Each number is 200 + 20 x the weight over its row's rms, rounded and kept within 0 to 999. Layers, rows and columns count from 0. The size before them is the row's rms in percent of the matrix's.

# layer 5 attention query, 128x192, rms 0.325, rows 0-40, columns 144-191
085,197,175,199,181,198,209,183,208,187,174,183,203,187,186,186,215,161,202,187,183,175,190,194,176,256,186,227,214,213,165,190,211,206,187,195,180,164,235,187,214,236,192,191,208,166,192,214,241
094,223,217,216,194,185,216,192,192,227,182,160,201,215,216,197,211,207,221,219,204,190,193,238,174,193,224,207,176,188,167,209,213,164,188,205,205,226,216,188,215,192,196,189,227,198,232,242,191
073,234,224,183,214,210,192,199,216,211,198,236,201,195,211,199,179,163,215,210,201,210,194,217,235,204,217,181,191,211,196,216,205,201,161,209,171,176,172,183,182,183,198,189,163,224,208,164,180
080,191,165,224,227,197,190,212,201,190,210,197,214,210,192,202,196,206,185,158,201,219,231,194,212,200,231,214,197,208,199,211,183,231,201,193,210,174,186,176,204,193,182,179,181,193,223,182,208
086,244,205,198,209,205,191,158,174,210,215,222,188,197,193,194,202,187,208,189,221,245,197,222,194,184,203,175,190,189,229,194,192,180,184,195,207,226,241,169,211,203,228,196,208,223,221,180,208
075,180,176,191,225,197,170,185,157,179,226,209,172,197,239,191,185,192,229,189,219,224,188,189,244,207,190,224,174,228,196,207,218,230,176,208,218,195,225,167,192,211,209,184,201,249,222,195,192
093,211,203,193,219,198,175,211,192,127,173,183,209,212,202,218,188,196,212,215,211,206,224,200,204,179,194,235,190,202,165,198,198,194,230,183,182,208,206,196,221,206,217,204,241,217,252,158,208
094,189,197,200,181,215,223,215,187,235,184,203,186,204,212,221,235,193,212,194,195,190,178,213,183,210,215,206,209,200,177,235,170,210,216,185,193,199,193,179,218,239,194,216,189,198,194,188,190
083,179,183,233,197,201,232,180,213,184,169,230,172,210,188,208,208,220,237,217,215,220,183,171,217,191,234,214,204,241,174,173,205,227,200,183,195,185,208,218,207,192,204,169,198,202,175,224,180
092,224,207,178,227,225,216,218,180,187,196,174,179,202,176,235,194,170,221,198,195,176,165,216,196,183,217,190,180,204,202,187,209,203,233,211,204,189,220,220,183,180,202,217,195,188,228,177,186
092,225,172,213,210,201,203,167,178,223,201,202,244,226,205,226,209,191,203,185,229,201,200,195,180,179,166,159,194,203,201,208,198,207,228,200,219,187,196,210,176,223,204,224,211,183,183,202,178
093,197,189,156,224,182,204,220,186,200,221,180,195,204,233,206,200,208,189,188,225,192,221,215,221,227,204,236,210,227,218,230,159,197,212,205,200,197,189,197,202,201,202,213,217,174,200,179,170
092,241,181,191,167,186,201,212,230,188,149,224,171,191,213,223,166,189,211,205,183,188,218,216,184,233,203,167,173,231,183,173,183,215,187,161,203,223,225,190,181,226,177,194,205,231,162,185,176
098,189,178,223,215,202,172,201,166,168,191,152,206,184,214,206,204,215,197,202,204,179,169,197,215,211,194,201,186,189,168,187,171,216,166,231,162,204,203,207,220,168,188,220,192,167,190,202,223
098,211,207,180,194,196,203,174,192,203,210,162,194,173,232,186,165,196,219,211,191,214,224,179,203,154,228,189,207,170,227,223,200,182,187,210,204,213,178,183,176,193,198,221,190,193,180,177,181
091,197,205,193,191,195,184,178,173,221,179,223,203,158,202,194,205,189,167,173,199,203,212,210,203,185,225,206,193,174,191,211,220,205,201,202,195,179,198,172,232,196,183,219,201,197,180,211,178
106,167,166,219,179,200,212,210,253,205,225,207,203,193,170,218,197,235,209,228,209,205,202,177,214,193,183,212,204,215,212,187,191,201,160,163,196,221,202,224,197,213,205,213,224,210,191,212,194
082,193,227,211,174,193,181,213,204,188,187,193,187,188,186,203,218,211,186,161,178,200,230,175,183,226,210,230,166,194,172,213,198,220,250,200,189,192,215,136,210,199,205,199,238,193,185,219,220
102,221,184,189,207,206,221,170,196,214,170,169,229,148,187,215,207,193,206,211,178,161,202,210,200,188,189,186,173,173,193,192,188,174,219,215,203,214,203,171,207,236,230,223,245,209,210,214,164
085,171,209,224,220,214,210,176,223,206,190,186,191,197,192,189,213,192,193,205,212,193,174,166,227,216,208,183,206,231,213,196,184,232,218,206,185,221,205,213,188,185,180,225,195,211,221,194,168
089,217,187,186,191,176,216,196,220,214,165,226,190,143,207,224,217,189,208,218,193,149,160,206,180,197,232,202,181,195,212,209,198,205,187,217,204,220,222,204,211,190,196,205,162,196,195,192,249
081,205,214,203,209,218,209,189,186,214,193,228,189,193,198,188,209,206,181,185,234,219,174,216,176,189,187,202,154,140,205,236,218,159,139,188,196,208,193,200,203,205,188,170,209,230,206,246,190
086,209,187,181,192,203,175,208,251,198,240,195,207,225,200,206,228,194,187,210,168,242,196,164,239,172,185,200,200,165,162,193,187,206,227,163,243,181,195,220,186,219,178,216,212,182,202,198,207
083,204,185,239,195,203,219,170,217,209,189,206,209,202,163,184,217,185,192,224,204,184,237,197,202,188,204,210,162,196,229,205,195,212,193,176,226,209,193,207,214,150,241,209,197,179,187,229,177
091,216,187,173,230,192,197,191,191,202,206,227,224,178,199,194,184,167,152,207,217,182,161,231,171,221,159,207,210,207,208,218,184,172,194,212,214,207,183,229,178,199,214,183,228,230,207,226,250
091,200,188,184,182,192,238,195,165,194,160,217,200,196,183,225,206,188,195,198,223,192,212,157,176,213,223,220,208,194,168,199,175,204,231,213,226,180,233,198,186,211,202,205,238,195,212,200,183
091,193,188,202,210,197,221,202,197,200,217,211,234,187,210,210,173,213,179,220,152,177,188,181,232,200,244,180,172,191,177,195,253,194,204,209,269,206,218,182,206,217,198,192,185,191,200,236,168
089,171,243,205,221,194,219,175,158,201,206,183,206,160,168,214,167,227,220,222,213,217,200,196,188,201,203,212,169,218,221,199,193,170,221,243,225,198,201,185,201,216,215,214,193,207,210,179,216
094,232,201,217,187,182,190,189,204,210,177,193,168,193,239,223,212,215,204,197,222,232,189,200,189,186,192,177,195,168,218,233,179,171,232,215,184,174,181,206,218,186,216,190,208,190,176,212,213
101,211,193,236,201,182,207,192,252,241,176,223,211,204,197,183,191,187,202,229,214,196,177,208,210,201,197,203,184,249,201,183,169,188,192,159,263,228,237,211,200,211,211,222,232,177,186,199,194
097,226,196,191,203,175,204,185,191,190,190,187,217,226,176,171,213,199,194,210,205,178,179,202,220,202,156,207,207,182,226,233,238,152,179,211,224,229,202,237,195,183,208,203,221,164,187,201,200
094,197,198,215,207,198,212,222,171,198,199,190,168,223,194,220,196,193,235,211,181,208,187,168,202,207,219,215,200,187,201,206,213,201,173,217,224,214,207,212,217,170,217,205,192,182,204,162,161
105,174,209,220,203,211,198,215,215,200,210,210,197,181,216,170,176,182,221,190,201,201,201,195,211,197,220,203,194,176,189,218,197,202,143,214,207,222,206,197,187,197,192,160,227,193,200,215,195
090,206,206,205,218,194,217,223,225,194,201,169,226,244,213,211,212,242,157,229,215,218,208,192,223,181,204,175,218,227,189,203,213,190,222,199,222,182,187,195,195,173,205,214,209,221,175,184,193
100,200,217,196,195,190,197,195,188,200,208,205,225,150,186,212,207,196,195,195,185,189,228,218,195,221,178,207,203,221,216,175,205,210,217,207,190,234,191,205,187,226,205,180,183,206,193,178,225
102,205,155,215,171,175,235,183,172,211,203,208,231,184,191,213,197,193,198,218,229,195,174,208,171,197,205,206,222,209,174,176,197,215,189,195,192,180,188,234,190,174,216,225,209,198,182,213,232
097,195,203,232,191,187,213,192,214,198,171,208,212,169,193,234,173,189,182,195,239,214,186,217,184,195,176,205,213,214,200,192,208,207,165,161,185,185,233,188,219,176,229,205,208,205,217,199,200
099,232,220,163,196,213,187,211,192,191,180,187,179,189,205,175,206,184,204,195,211,237,196,197,189,195,191,217,201,208,207,182,178,192,190,217,178,231,213,215,205,198,184,193,189,220,205,196,257
090,218,210,155,246,236,194,198,195,238,188,221,196,217,196,212,189,210,210,178,224,183,235,163,208,210,200,163,202,219,228,200,206,203,223,213,209,216,216,184,187,199,224,197,181,210,234,188,158
098,155,175,191,240,202,194,213,219,213,230,183,202,192,231,201,213,229,225,195,179,146,204,196,207,208,218,195,181,192,222,211,198,196,226,163,195,207,191,167,181,221,212,200,173,202,206,222,187
093,227,219,166,213,185,188,220,173,214,187,210,213,247,183,166,166,211,218,201,208,192,169,236,206,215,160,163,173,224,215,235,200,188,196,179,205,192,239,165,222,195,220,188,209,209,203,216,216
# layer 5 attention key, 128x192, rms 0.348, rows 0-39, columns 144-191
088,205,222,194,184,190,216,209,195,209,211,192,224,209,187,204,160,198,180,180,232,197,185,220,182,192,172,198,189,172,235,227,180,221,144,204,214,209,221,184,194,185,206,210,215,215,179,175,182
091,176,201,179,204,209,199,213,199,160,206,216,205,216,193,212,200,211,221,201,182,244,207,210,221,189,209,219,247,237,216,184,159,229,212,199,172,215,177,226,177,185,206,199,203,222,193,205,231
085,197,206,239,171,192,194,202,193,211,208,208,211,224,216,175,225,218,171,194,259,163,230,164,208,200,186,197,190,210,218,189,187,194,223,228,191,212,173,195,221,218,224,198,182,196,202,186,203
089,171,216,219,202,198,195,194,202,218,200,154,210,212,201,187,196,199,238,209,226,167,188,231,193,192,171,215,211,154,191,201,215,200,153,193,186,253,204,217,202,186,215,213,210,222,195,217,213
097,179,211,178,183,222,149,179,235,197,191,208,208,240,179,183,192,245,207,178,145,206,243,244,203,213,184,189,199,197,194,207,208,220,203,223,235,190,212,247,170,212,208,200,184,210,183,204,214
090,198,216,218,142,257,190,204,187,226,211,210,162,226,216,192,181,176,208,211,228,196,183,205,216,222,175,186,225,189,187,174,205,199,205,209,226,218,185,217,236,208,220,220,207,187,191,178,208
092,197,210,183,194,218,214,180,176,244,174,213,208,182,187,208,216,192,199,205,157,197,197,193,207,210,231,211,199,207,207,211,222,226,179,238,177,216,231,222,145,181,205,210,176,220,168,199,183
088,200,180,178,174,207,214,202,217,192,200,252,188,203,206,197,216,156,196,205,205,188,209,208,195,216,171,192,211,221,169,203,188,198,204,216,228,185,202,202,183,171,167,211,197,181,205,217,236
086,205,199,209,184,256,177,198,206,186,179,192,221,190,203,179,215,204,202,211,184,185,199,181,226,188,167,186,191,203,231,203,217,178,199,167,177,206,184,156,193,217,211,201,151,212,206,205,171
090,182,219,215,146,222,219,183,225,199,211,148,191,192,197,191,190,210,194,229,209,222,193,214,207,216,207,199,199,203,226,234,234,186,204,222,230,208,169,193,198,205,235,188,241,222,212,201,197
094,207,209,164,179,229,168,214,213,202,250,197,217,225,209,226,198,200,201,177,196,203,204,215,195,199,207,212,174,188,205,196,183,172,171,162,223,216,221,185,191,201,205,221,171,186,223,224,171
093,217,179,202,209,165,181,170,178,223,206,211,206,208,219,195,203,225,195,216,188,212,217,227,217,186,198,175,202,166,213,226,210,182,154,211,199,200,198,232,172,174,238,182,205,223,180,229,215
092,172,174,210,165,167,193,206,175,187,203,201,191,206,222,195,212,235,218,187,205,180,206,180,166,207,195,232,220,199,177,199,197,159,186,199,227,218,179,185,207,188,165,194,179,190,198,201,198
091,208,214,173,182,245,209,216,195,186,181,220,197,209,185,219,216,202,200,221,177,226,212,186,197,196,183,200,196,174,203,225,190,209,186,191,213,199,197,190,210,242,194,215,217,193,220,204,153
098,187,209,188,217,227,168,167,214,210,204,218,237,199,203,185,213,204,209,154,185,246,184,204,211,230,174,167,187,209,212,189,194,203,240,192,183,197,209,207,179,194,191,194,206,191,179,196,196
090,184,210,199,185,195,178,173,177,189,214,192,177,201,210,217,199,200,224,220,215,210,192,207,246,195,168,217,173,209,193,186,211,219,233,190,165,222,223,205,185,218,178,199,228,231,213,235,209
085,202,208,223,173,191,166,193,224,212,186,203,172,169,201,174,198,180,200,186,185,156,199,196,173,231,229,197,184,219,207,228,213,170,205,208,206,178,210,156,208,175,214,199,194,199,206,199,228
088,194,196,207,226,194,213,183,211,202,246,226,218,209,220,207,206,183,202,196,215,241,213,212,180,187,189,175,149,192,236,210,189,209,173,229,186,202,210,217,221,214,196,194,199,200,206,208,143
099,175,200,228,203,235,191,201,179,189,193,220,179,177,185,214,226,207,209,201,211,212,189,203,215,216,207,200,207,202,181,219,201,229,183,203,196,190,199,180,179,200,171,210,152,173,215,198,242
091,196,214,186,203,182,204,213,233,199,191,180,235,187,194,194,192,192,242,199,186,178,213,197,194,179,235,241,208,207,225,216,214,205,176,200,207,208,203,147,195,234,174,204,213,186,213,206,198
085,211,224,198,210,211,195,182,204,208,202,184,213,186,222,202,168,227,206,186,191,205,212,202,201,208,183,212,213,206,184,165,189,205,229,192,189,181,186,176,221,235,190,228,195,208,204,187,213
094,209,194,198,230,197,201,192,184,194,196,225,171,194,186,242,210,228,201,200,151,198,180,217,225,212,166,214,184,179,221,196,214,240,153,252,163,211,208,196,199,206,212,207,205,188,191,182,200
094,152,177,217,215,212,239,223,206,223,208,213,161,193,178,212,214,225,231,196,203,214,189,201,193,179,218,198,172,219,216,224,193,222,178,198,167,191,225,163,209,199,198,237,190,220,218,204,207
085,201,173,179,188,195,185,199,191,169,178,191,220,194,216,200,195,228,208,187,209,223,213,182,210,185,201,205,202,219,244,200,191,188,251,185,217,172,206,208,212,161,138,157,188,203,201,182,210
098,192,197,199,197,211,171,186,203,177,187,218,191,212,188,245,167,216,232,225,227,240,173,178,154,187,171,211,207,211,189,192,235,259,196,212,190,207,201,215,121,214,200,184,203,208,191,194,227
093,189,185,187,251,228,195,230,192,208,237,226,190,186,230,186,186,179,178,205,188,221,203,186,217,222,187,203,196,198,198,208,234,202,202,214,174,216,172,151,195,228,183,192,202,200,223,165,226
089,226,192,168,198,211,209,224,203,229,202,183,212,188,162,215,203,214,191,202,226,242,188,220,183,208,146,219,213,221,230,163,182,230,176,166,207,209,184,169,219,213,202,231,225,249,193,176,209
086,200,198,215,211,208,208,230,210,197,172,232,212,238,206,200,219,173,181,193,181,220,223,159,251,221,233,211,204,200,202,228,174,197,193,207,192,199,177,178,206,204,207,189,184,200,175,194,181
093,181,210,262,164,202,196,213,186,178,218,173,209,202,155,203,219,162,183,254,194,210,232,196,224,193,232,188,231,193,192,189,231,204,227,214,177,199,226,199,177,208,253,247,197,178,226,196,188
098,205,218,188,217,201,184,197,185,213,229,181,200,196,179,223,194,225,195,192,189,225,239,168,187,203,199,195,178,165,236,227,203,220,232,252,205,178,203,224,163,171,212,184,192,239,187,209,181
091,187,212,176,203,205,220,198,194,132,222,216,187,156,239,216,179,203,186,211,245,179,212,194,198,215,189,170,204,214,232,199,203,192,231,195,216,201,185,185,207,214,191,216,197,195,207,226,186
091,206,154,232,172,224,217,194,212,190,176,189,212,205,162,192,194,189,183,218,194,211,240,174,195,197,197,164,181,174,215,204,219,180,215,208,182,200,179,223,192,209,201,234,242,220,219,201,208
101,159,204,223,208,198,228,221,198,208,177,213,197,204,185,165,196,210,210,172,213,237,213,194,216,221,231,212,213,195,169,177,156,218,169,151,220,153,190,193,174,233,217,199,220,217,188,204,221
088,186,193,199,194,207,201,221,218,177,175,255,196,225,191,183,216,195,195,187,201,211,197,215,163,234,223,218,191,219,203,216,202,179,199,186,239,191,159,218,214,218,246,212,218,228,193,212,194
096,168,204,216,202,194,195,176,149,214,185,231,212,184,181,171,218,169,236,213,213,206,217,223,162,229,207,194,208,204,189,211,193,182,208,200,194,184,191,175,219,198,215,210,220,205,179,181,231
092,217,193,239,192,201,191,192,189,210,172,173,218,163,208,189,190,180,213,203,187,217,255,209,205,217,196,199,214,202,192,207,206,213,199,217,211,209,200,198,215,229,237,172,211,198,181,206,203
097,193,199,199,168,216,180,180,225,196,166,191,203,198,182,199,195,186,215,204,179,249,220,187,180,203,181,211,185,196,222,210,192,224,192,171,168,212,193,225,244,219,204,210,218,219,198,219,231
097,172,190,190,215,194,189,188,185,219,213,223,213,165,227,207,213,198,223,191,184,177,213,216,245,195,233,162,212,185,138,192,209,191,237,208,213,195,201,209,175,187,206,231,202,190,185,185,204
102,204,200,203,168,215,212,196,195,203,214,190,128,194,199,183,241,196,238,205,191,231,226,215,184,221,204,195,210,224,236,207,195,223,178,165,186,215,218,197,246,205,203,208,211,213,210,202,200
094,229,209,209,257,214,228,224,193,171,195,224,202,232,222,190,211,188,185,220,200,244,196,164,201,197,203,194,187,207,196,218,159,257,183,180,188,183,239,170,217,195,165,173,221,214,194,246,239
# layer 5 attention value, 128x192, rms 0.451, rows 0-31, columns 144-191
093,159,191,204,198,188,201,199,195,204,224,194,207,208,210,206,215,223,210,204,250,206,162,216,217,231,187,235,183,186,159,185,185,187,170,202,207,229,207,209,178,183,208,159,209,191,227,227,213
089,182,190,214,191,191,224,208,247,185,219,154,218,200,173,177,222,198,198,210,219,229,197,200,196,195,184,182,181,189,204,193,219,198,175,203,213,184,190,208,183,225,192,222,209,180,224,244,210
091,244,214,175,204,213,194,219,224,219,205,208,225,261,196,218,194,238,172,189,215,178,239,165,175,151,218,215,207,216,218,201,194,184,196,175,223,187,192,213,222,196,226,215,219,192,157,214,205
089,207,226,161,239,175,185,185,204,174,217,204,204,218,165,179,213,198,213,224,195,198,181,161,196,223,264,194,191,209,186,195,239,205,187,206,172,163,232,225,192,205,209,207,230,191,183,204,196
086,182,188,222,183,199,203,204,167,200,221,229,195,192,205,207,155,231,227,171,193,199,211,179,159,201,200,207,161,196,189,188,222,201,212,189,190,230,202,201,219,198,227,226,193,181,211,172,214
088,187,198,192,181,211,183,170,193,162,203,181,232,208,194,175,222,166,214,179,181,178,184,229,208,210,203,206,176,174,190,216,219,191,197,192,207,216,176,175,229,210,144,194,165,213,216,200,218
093,195,196,193,177,200,184,220,188,200,219,196,219,182,200,155,201,223,176,207,218,191,194,172,152,195,216,168,193,202,188,206,240,205,172,221,232,221,185,226,170,166,201,220,191,225,197,192,202
089,164,170,231,184,179,230,199,223,182,190,182,170,204,193,235,197,173,234,213,194,209,182,194,201,183,202,179,227,197,195,194,201,214,226,153,164,197,191,214,217,198,219,221,236,216,168,204,197
086,229,169,184,185,186,218,186,203,195,198,188,207,190,220,196,209,220,207,211,206,206,176,192,194,220,194,212,169,190,167,205,213,188,225,230,200,175,191,204,175,210,197,205,219,220,206,245,179
092,194,212,191,198,196,209,190,186,204,172,210,208,146,211,204,208,234,215,202,210,196,159,199,180,236,231,211,195,174,213,228,209,174,196,189,172,175,214,199,229,202,202,193,199,182,197,208,203
092,149,183,217,208,187,210,206,178,226,195,201,201,199,190,198,208,247,202,197,207,184,180,212,198,197,198,204,221,197,205,187,194,197,165,176,224,238,167,209,229,251,222,202,215,216,187,187,216
085,213,189,213,186,207,201,219,184,198,219,165,187,184,228,200,192,174,210,176,200,197,187,181,198,171,189,173,190,212,174,210,214,159,180,199,183,204,185,170,223,179,202,236,207,198,196,187,218
095,178,198,185,241,197,191,191,219,213,216,200,208,196,197,191,196,199,185,198,204,201,225,205,191,213,185,200,221,181,187,215,198,179,211,248,216,178,217,201,179,220,219,205,213,203,188,195,186
084,219,199,184,192,213,208,173,226,162,187,156,199,183,231,220,201,203,224,198,199,221,214,202,203,195,175,204,194,176,193,222,211,181,163,178,190,206,237,189,197,174,194,197,197,205,212,181,217
084,199,164,196,194,200,225,188,164,203,204,250,175,237,214,209,199,157,201,183,220,212,209,218,217,188,201,188,203,191,223,198,234,185,187,210,198,196,224,194,187,174,168,194,194,177,170,230,216
088,211,201,229,209,210,191,198,241,210,216,192,263,173,194,200,164,220,225,192,160,165,203,206,209,203,199,189,201,184,201,183,207,233,182,194,217,219,205,196,236,159,214,176,191,216,227,231,182
089,230,176,192,184,237,220,196,206,190,201,201,205,207,216,226,176,180,210,189,212,171,216,194,210,200,185,214,183,201,168,195,205,186,209,210,188,197,211,189,228,214,185,218,168,206,201,166,204
083,199,201,207,192,207,187,234,173,188,221,192,228,255,211,239,199,195,178,208,186,182,205,207,189,208,221,200,209,192,182,168,187,205,153,207,202,201,189,202,225,243,173,209,168,217,205,206,171
092,195,171,204,196,168,208,202,180,163,181,206,155,184,212,207,189,204,225,219,217,209,207,181,173,214,234,197,209,193,191,210,213,211,202,170,192,190,209,152,214,202,180,198,196,184,227,227,206
084,203,203,212,235,222,201,169,218,204,156,200,197,210,210,196,186,245,219,214,172,230,210,178,229,173,197,204,177,205,179,198,151,178,232,216,206,205,205,225,204,191,214,208,196,177,211,168,183
092,235,173,210,220,197,225,215,177,225,152,207,208,200,212,198,152,206,199,237,180,187,211,183,170,197,179,195,225,187,198,229,212,165,186,187,172,230,211,218,145,206,206,226,221,202,224,194,197
088,194,196,232,209,182,203,168,218,215,191,197,212,237,200,183,187,182,145,183,205,201,217,177,180,211,194,215,220,220,159,188,200,199,222,165,190,142,218,208,206,157,215,231,191,209,216,202,225
087,224,212,216,232,214,187,196,225,204,193,195,215,221,208,217,167,230,195,214,200,212,180,201,179,203,212,187,220,207,207,209,208,221,249,204,213,212,201,165,223,188,162,175,239,200,234,165,151
091,186,208,161,214,213,208,201,186,206,206,185,175,236,219,195,177,189,190,198,196,235,192,221,184,170,207,225,174,166,215,181,214,214,195,209,208,211,207,211,220,240,215,197,212,232,174,219,238
088,206,193,228,168,188,208,220,203,181,214,183,204,224,202,206,202,184,197,170,211,214,221,202,214,180,215,240,214,209,193,169,157,173,184,184,209,174,205,222,168,198,191,186,197,184,203,202,175
089,206,227,218,211,192,240,233,201,174,206,184,191,215,178,219,194,187,195,197,207,169,199,165,196,232,211,214,199,191,197,163,227,191,177,211,196,199,202,190,204,198,214,190,263,176,195,197,244
085,217,225,221,209,237,242,215,204,219,191,204,198,161,183,165,191,167,184,183,188,225,234,252,193,205,224,216,174,187,234,228,153,162,194,217,165,201,184,219,197,223,152,206,194,182,194,180,199
081,200,229,189,200,220,210,201,178,207,212,185,215,182,176,208,198,184,206,212,216,190,191,209,224,189,217,178,182,194,189,218,216,232,203,192,197,211,204,223,203,194,210,204,184,242,203,205,215
093,211,185,211,179,176,176,180,168,189,193,218,221,207,181,207,215,203,211,211,203,211,162,188,211,214,192,216,219,191,213,174,202,212,184,175,209,182,225,159,189,222,231,180,208,173,165,189,188
088,214,219,179,195,191,237,183,189,223,183,220,202,187,216,213,227,149,203,197,180,210,227,239,247,218,165,212,217,209,213,183,215,217,156,200,172,219,231,218,212,200,171,197,199,211,182,208,197
091,186,168,210,209,197,190,212,208,180,230,203,205,223,198,197,225,226,190,192,231,223,181,185,202,198,200,207,193,222,194,227,207,190,212,203,249,188,193,234,202,225,191,219,210,188,227,211,203
091,164,183,188,192,182,201,211,230,189,180,160,198,172,212,209,176,195,189,208,202,202,192,182,173,180,221,194,164,210,194,220,170,208,184,179,185,217,207,221,216,167,158,205,216,204,198,226,215
# layer 5 attention output (transposed), 128x192, rms 1.48, rows 0-31, columns 144-191
103,152,177,213,192,182,215,186,200,176,180,172,207,193,226,221,186,216,220,213,220,212,213,185,242,178,191,163,217,187,180,188,197,185,188,242,185,204,198,239,183,177,210,221,195,227,207,181,196
103,233,167,185,171,183,242,213,213,200,162,184,186,179,184,197,202,243,212,225,200,185,200,206,197,226,205,210,222,215,176,186,189,192,233,168,203,223,195,235,188,214,198,226,193,197,198,231,168
097,202,196,193,209,223,198,210,232,207,185,181,215,206,241,233,203,215,231,185,237,193,230,211,161,199,180,198,195,197,205,202,194,194,196,171,182,225,209,207,195,240,222,186,234,196,181,236,201
099,209,214,208,203,194,234,177,201,186,206,221,217,199,200,268,194,259,194,180,203,183,210,200,185,195,231,209,209,172,183,191,184,211,222,223,200,211,230,210,191,190,193,162,198,204,227,184,205
094,226,200,220,222,193,221,199,176,212,202,207,201,224,244,216,177,206,165,204,209,215,212,150,189,187,213,185,199,178,201,209,195,191,196,201,207,168,219,196,199,202,182,239,249,219,221,220,211
099,182,185,224,203,197,168,203,205,180,213,213,209,203,212,195,199,184,149,200,232,185,144,218,240,233,177,202,197,208,205,204,205,202,186,177,207,198,196,178,224,191,177,230,202,199,165,191,184
106,179,185,206,197,215,198,179,170,197,194,205,165,211,203,181,185,191,206,202,225,197,226,235,185,193,215,181,230,210,209,198,176,187,175,209,157,218,204,183,219,193,204,180,197,228,195,205,178
097,207,223,195,171,201,228,172,195,166,197,161,250,175,207,193,165,203,237,201,203,147,169,209,174,181,189,218,186,211,174,189,219,209,240,220,241,218,212,195,188,227,205,210,209,211,230,209,192
089,252,182,198,174,193,219,180,195,218,194,233,220,220,160,244,189,223,205,221,177,212,216,211,222,200,201,210,178,197,182,179,237,195,185,188,181,186,184,170,188,200,227,214,204,224,210,227,168
094,207,204,203,182,192,230,218,209,193,213,212,200,195,197,199,181,186,195,189,217,193,197,231,198,171,190,197,209,173,201,199,164,203,207,181,188,168,217,152,194,169,203,178,170,218,196,189,243
101,228,225,192,190,186,187,205,178,221,179,196,214,190,246,195,197,187,222,243,193,212,205,167,202,200,238,147,164,180,192,236,184,194,204,214,207,223,185,214,150,183,217,232,226,198,209,222,172
092,206,197,167,216,209,193,189,175,214,193,202,199,163,196,209,203,223,212,185,241,169,205,228,195,171,205,150,197,225,183,218,211,190,216,193,193,195,180,238,201,170,196,183,174,207,198,193,231
096,219,176,191,234,179,218,241,188,217,221,207,196,208,223,212,195,197,216,218,185,194,175,255,189,221,173,178,232,205,177,174,233,218,178,239,211,219,199,205,198,200,201,169,215,199,182,211,190
088,261,212,168,185,203,204,199,172,221,197,205,207,192,191,189,201,181,193,172,234,155,187,192,181,180,206,211,186,213,183,188,228,177,189,173,205,208,205,229,218,227,219,201,193,205,207,206,210
087,196,192,253,203,191,237,178,190,228,197,189,198,175,213,232,173,158,201,189,213,208,194,222,221,213,221,197,209,205,174,182,202,170,154,195,159,175,195,240,203,224,174,208,196,188,198,210,199
093,188,180,230,201,194,208,217,200,203,206,188,222,225,231,199,170,184,174,217,174,231,209,206,215,206,180,182,229,243,194,183,206,181,179,203,227,201,223,196,178,178,226,217,154,192,226,195,205
100,189,215,218,196,227,210,181,232,239,217,195,192,210,166,210,200,227,166,219,221,198,221,217,207,236,214,210,187,182,184,231,176,195,204,208,216,213,193,203,191,181,225,193,178,221,188,188,194
084,213,190,183,226,190,203,190,171,224,243,220,194,206,215,212,187,208,208,191,210,211,188,155,211,210,243,204,193,212,202,148,177,224,217,182,212,202,182,223,218,193,189,238,184,188,168,230,168
105,216,146,178,206,205,217,194,202,198,213,225,182,175,212,230,180,190,202,233,184,222,183,206,173,192,207,172,162,182,206,217,197,212,206,205,200,186,192,203,189,192,212,196,182,201,200,194,194
092,203,205,224,180,162,152,189,226,186,226,181,207,219,174,213,162,201,196,179,189,182,217,157,173,217,208,167,198,187,162,190,174,223,215,177,215,168,189,211,218,188,219,173,214,187,216,208,191
099,194,170,183,220,228,207,193,195,216,177,197,182,167,169,184,193,206,210,215,183,194,213,193,200,181,206,212,189,156,198,210,205,212,221,217,196,212,189,196,149,262,193,193,199,224,224,206,216
099,200,188,213,230,181,213,208,249,190,184,213,244,229,158,206,235,202,232,160,171,201,201,183,219,193,178,189,220,203,209,209,223,223,217,196,237,210,181,169,218,207,186,185,217,198,194,206,210
096,207,207,194,205,198,138,211,168,208,214,190,183,238,209,189,155,225,183,201,198,227,183,194,189,253,212,213,202,231,180,204,185,214,201,207,199,178,214,198,203,193,159,170,202,188,238,193,246
097,186,194,225,219,197,175,172,183,210,193,235,204,210,183,186,173,177,189,210,192,223,180,219,192,221,196,208,214,216,206,220,183,197,162,195,207,199,195,242,181,232,185,235,189,215,203,212,184
098,180,181,236,181,214,203,170,207,223,199,234,211,170,230,193,221,204,221,186,255,215,170,216,214,196,204,225,184,184,160,160,227,202,192,219,192,198,193,241,211,191,196,198,201,193,194,214,204
100,197,209,179,212,196,252,184,191,206,179,207,183,178,196,182,163,224,214,224,219,199,215,231,195,214,198,166,173,204,187,211,205,169,199,195,197,229,225,187,200,218,179,196,159,203,177,178,204
097,221,238,190,229,188,211,197,205,222,203,209,179,243,217,200,217,214,207,194,201,198,199,180,238,187,154,227,197,190,231,193,216,170,181,177,216,199,178,198,232,222,178,200,215,204,207,184,196
084,198,232,229,195,205,206,211,178,205,181,196,194,198,203,203,182,178,186,218,218,189,171,223,170,190,199,194,229,209,180,222,186,161,199,222,190,217,179,178,227,208,203,209,167,200,208,193,158
103,204,167,217,182,198,239,185,211,175,146,207,218,169,207,216,175,222,206,205,221,187,222,180,172,183,225,243,184,208,192,189,228,197,221,179,226,233,228,167,192,202,231,191,196,180,191,170,172
093,224,249,206,200,225,213,195,211,201,211,216,174,180,174,201,179,197,214,238,208,198,216,239,208,207,173,209,219,178,215,212,216,224,200,174,227,196,225,210,188,198,195,203,179,207,240,219,179
096,185,184,210,187,191,173,244,178,177,211,188,225,210,194,204,213,211,191,168,161,202,177,231,178,187,194,189,217,217,179,205,200,223,227,207,209,199,207,200,206,204,172,200,213,212,215,204,180
095,216,234,190,170,197,204,183,179,228,197,182,203,192,229,175,201,198,199,207,172,201,173,193,202,165,207,171,193,175,186,191,188,198,188,201,218,181,172,210,225,207,229,238,243,205,211,200,212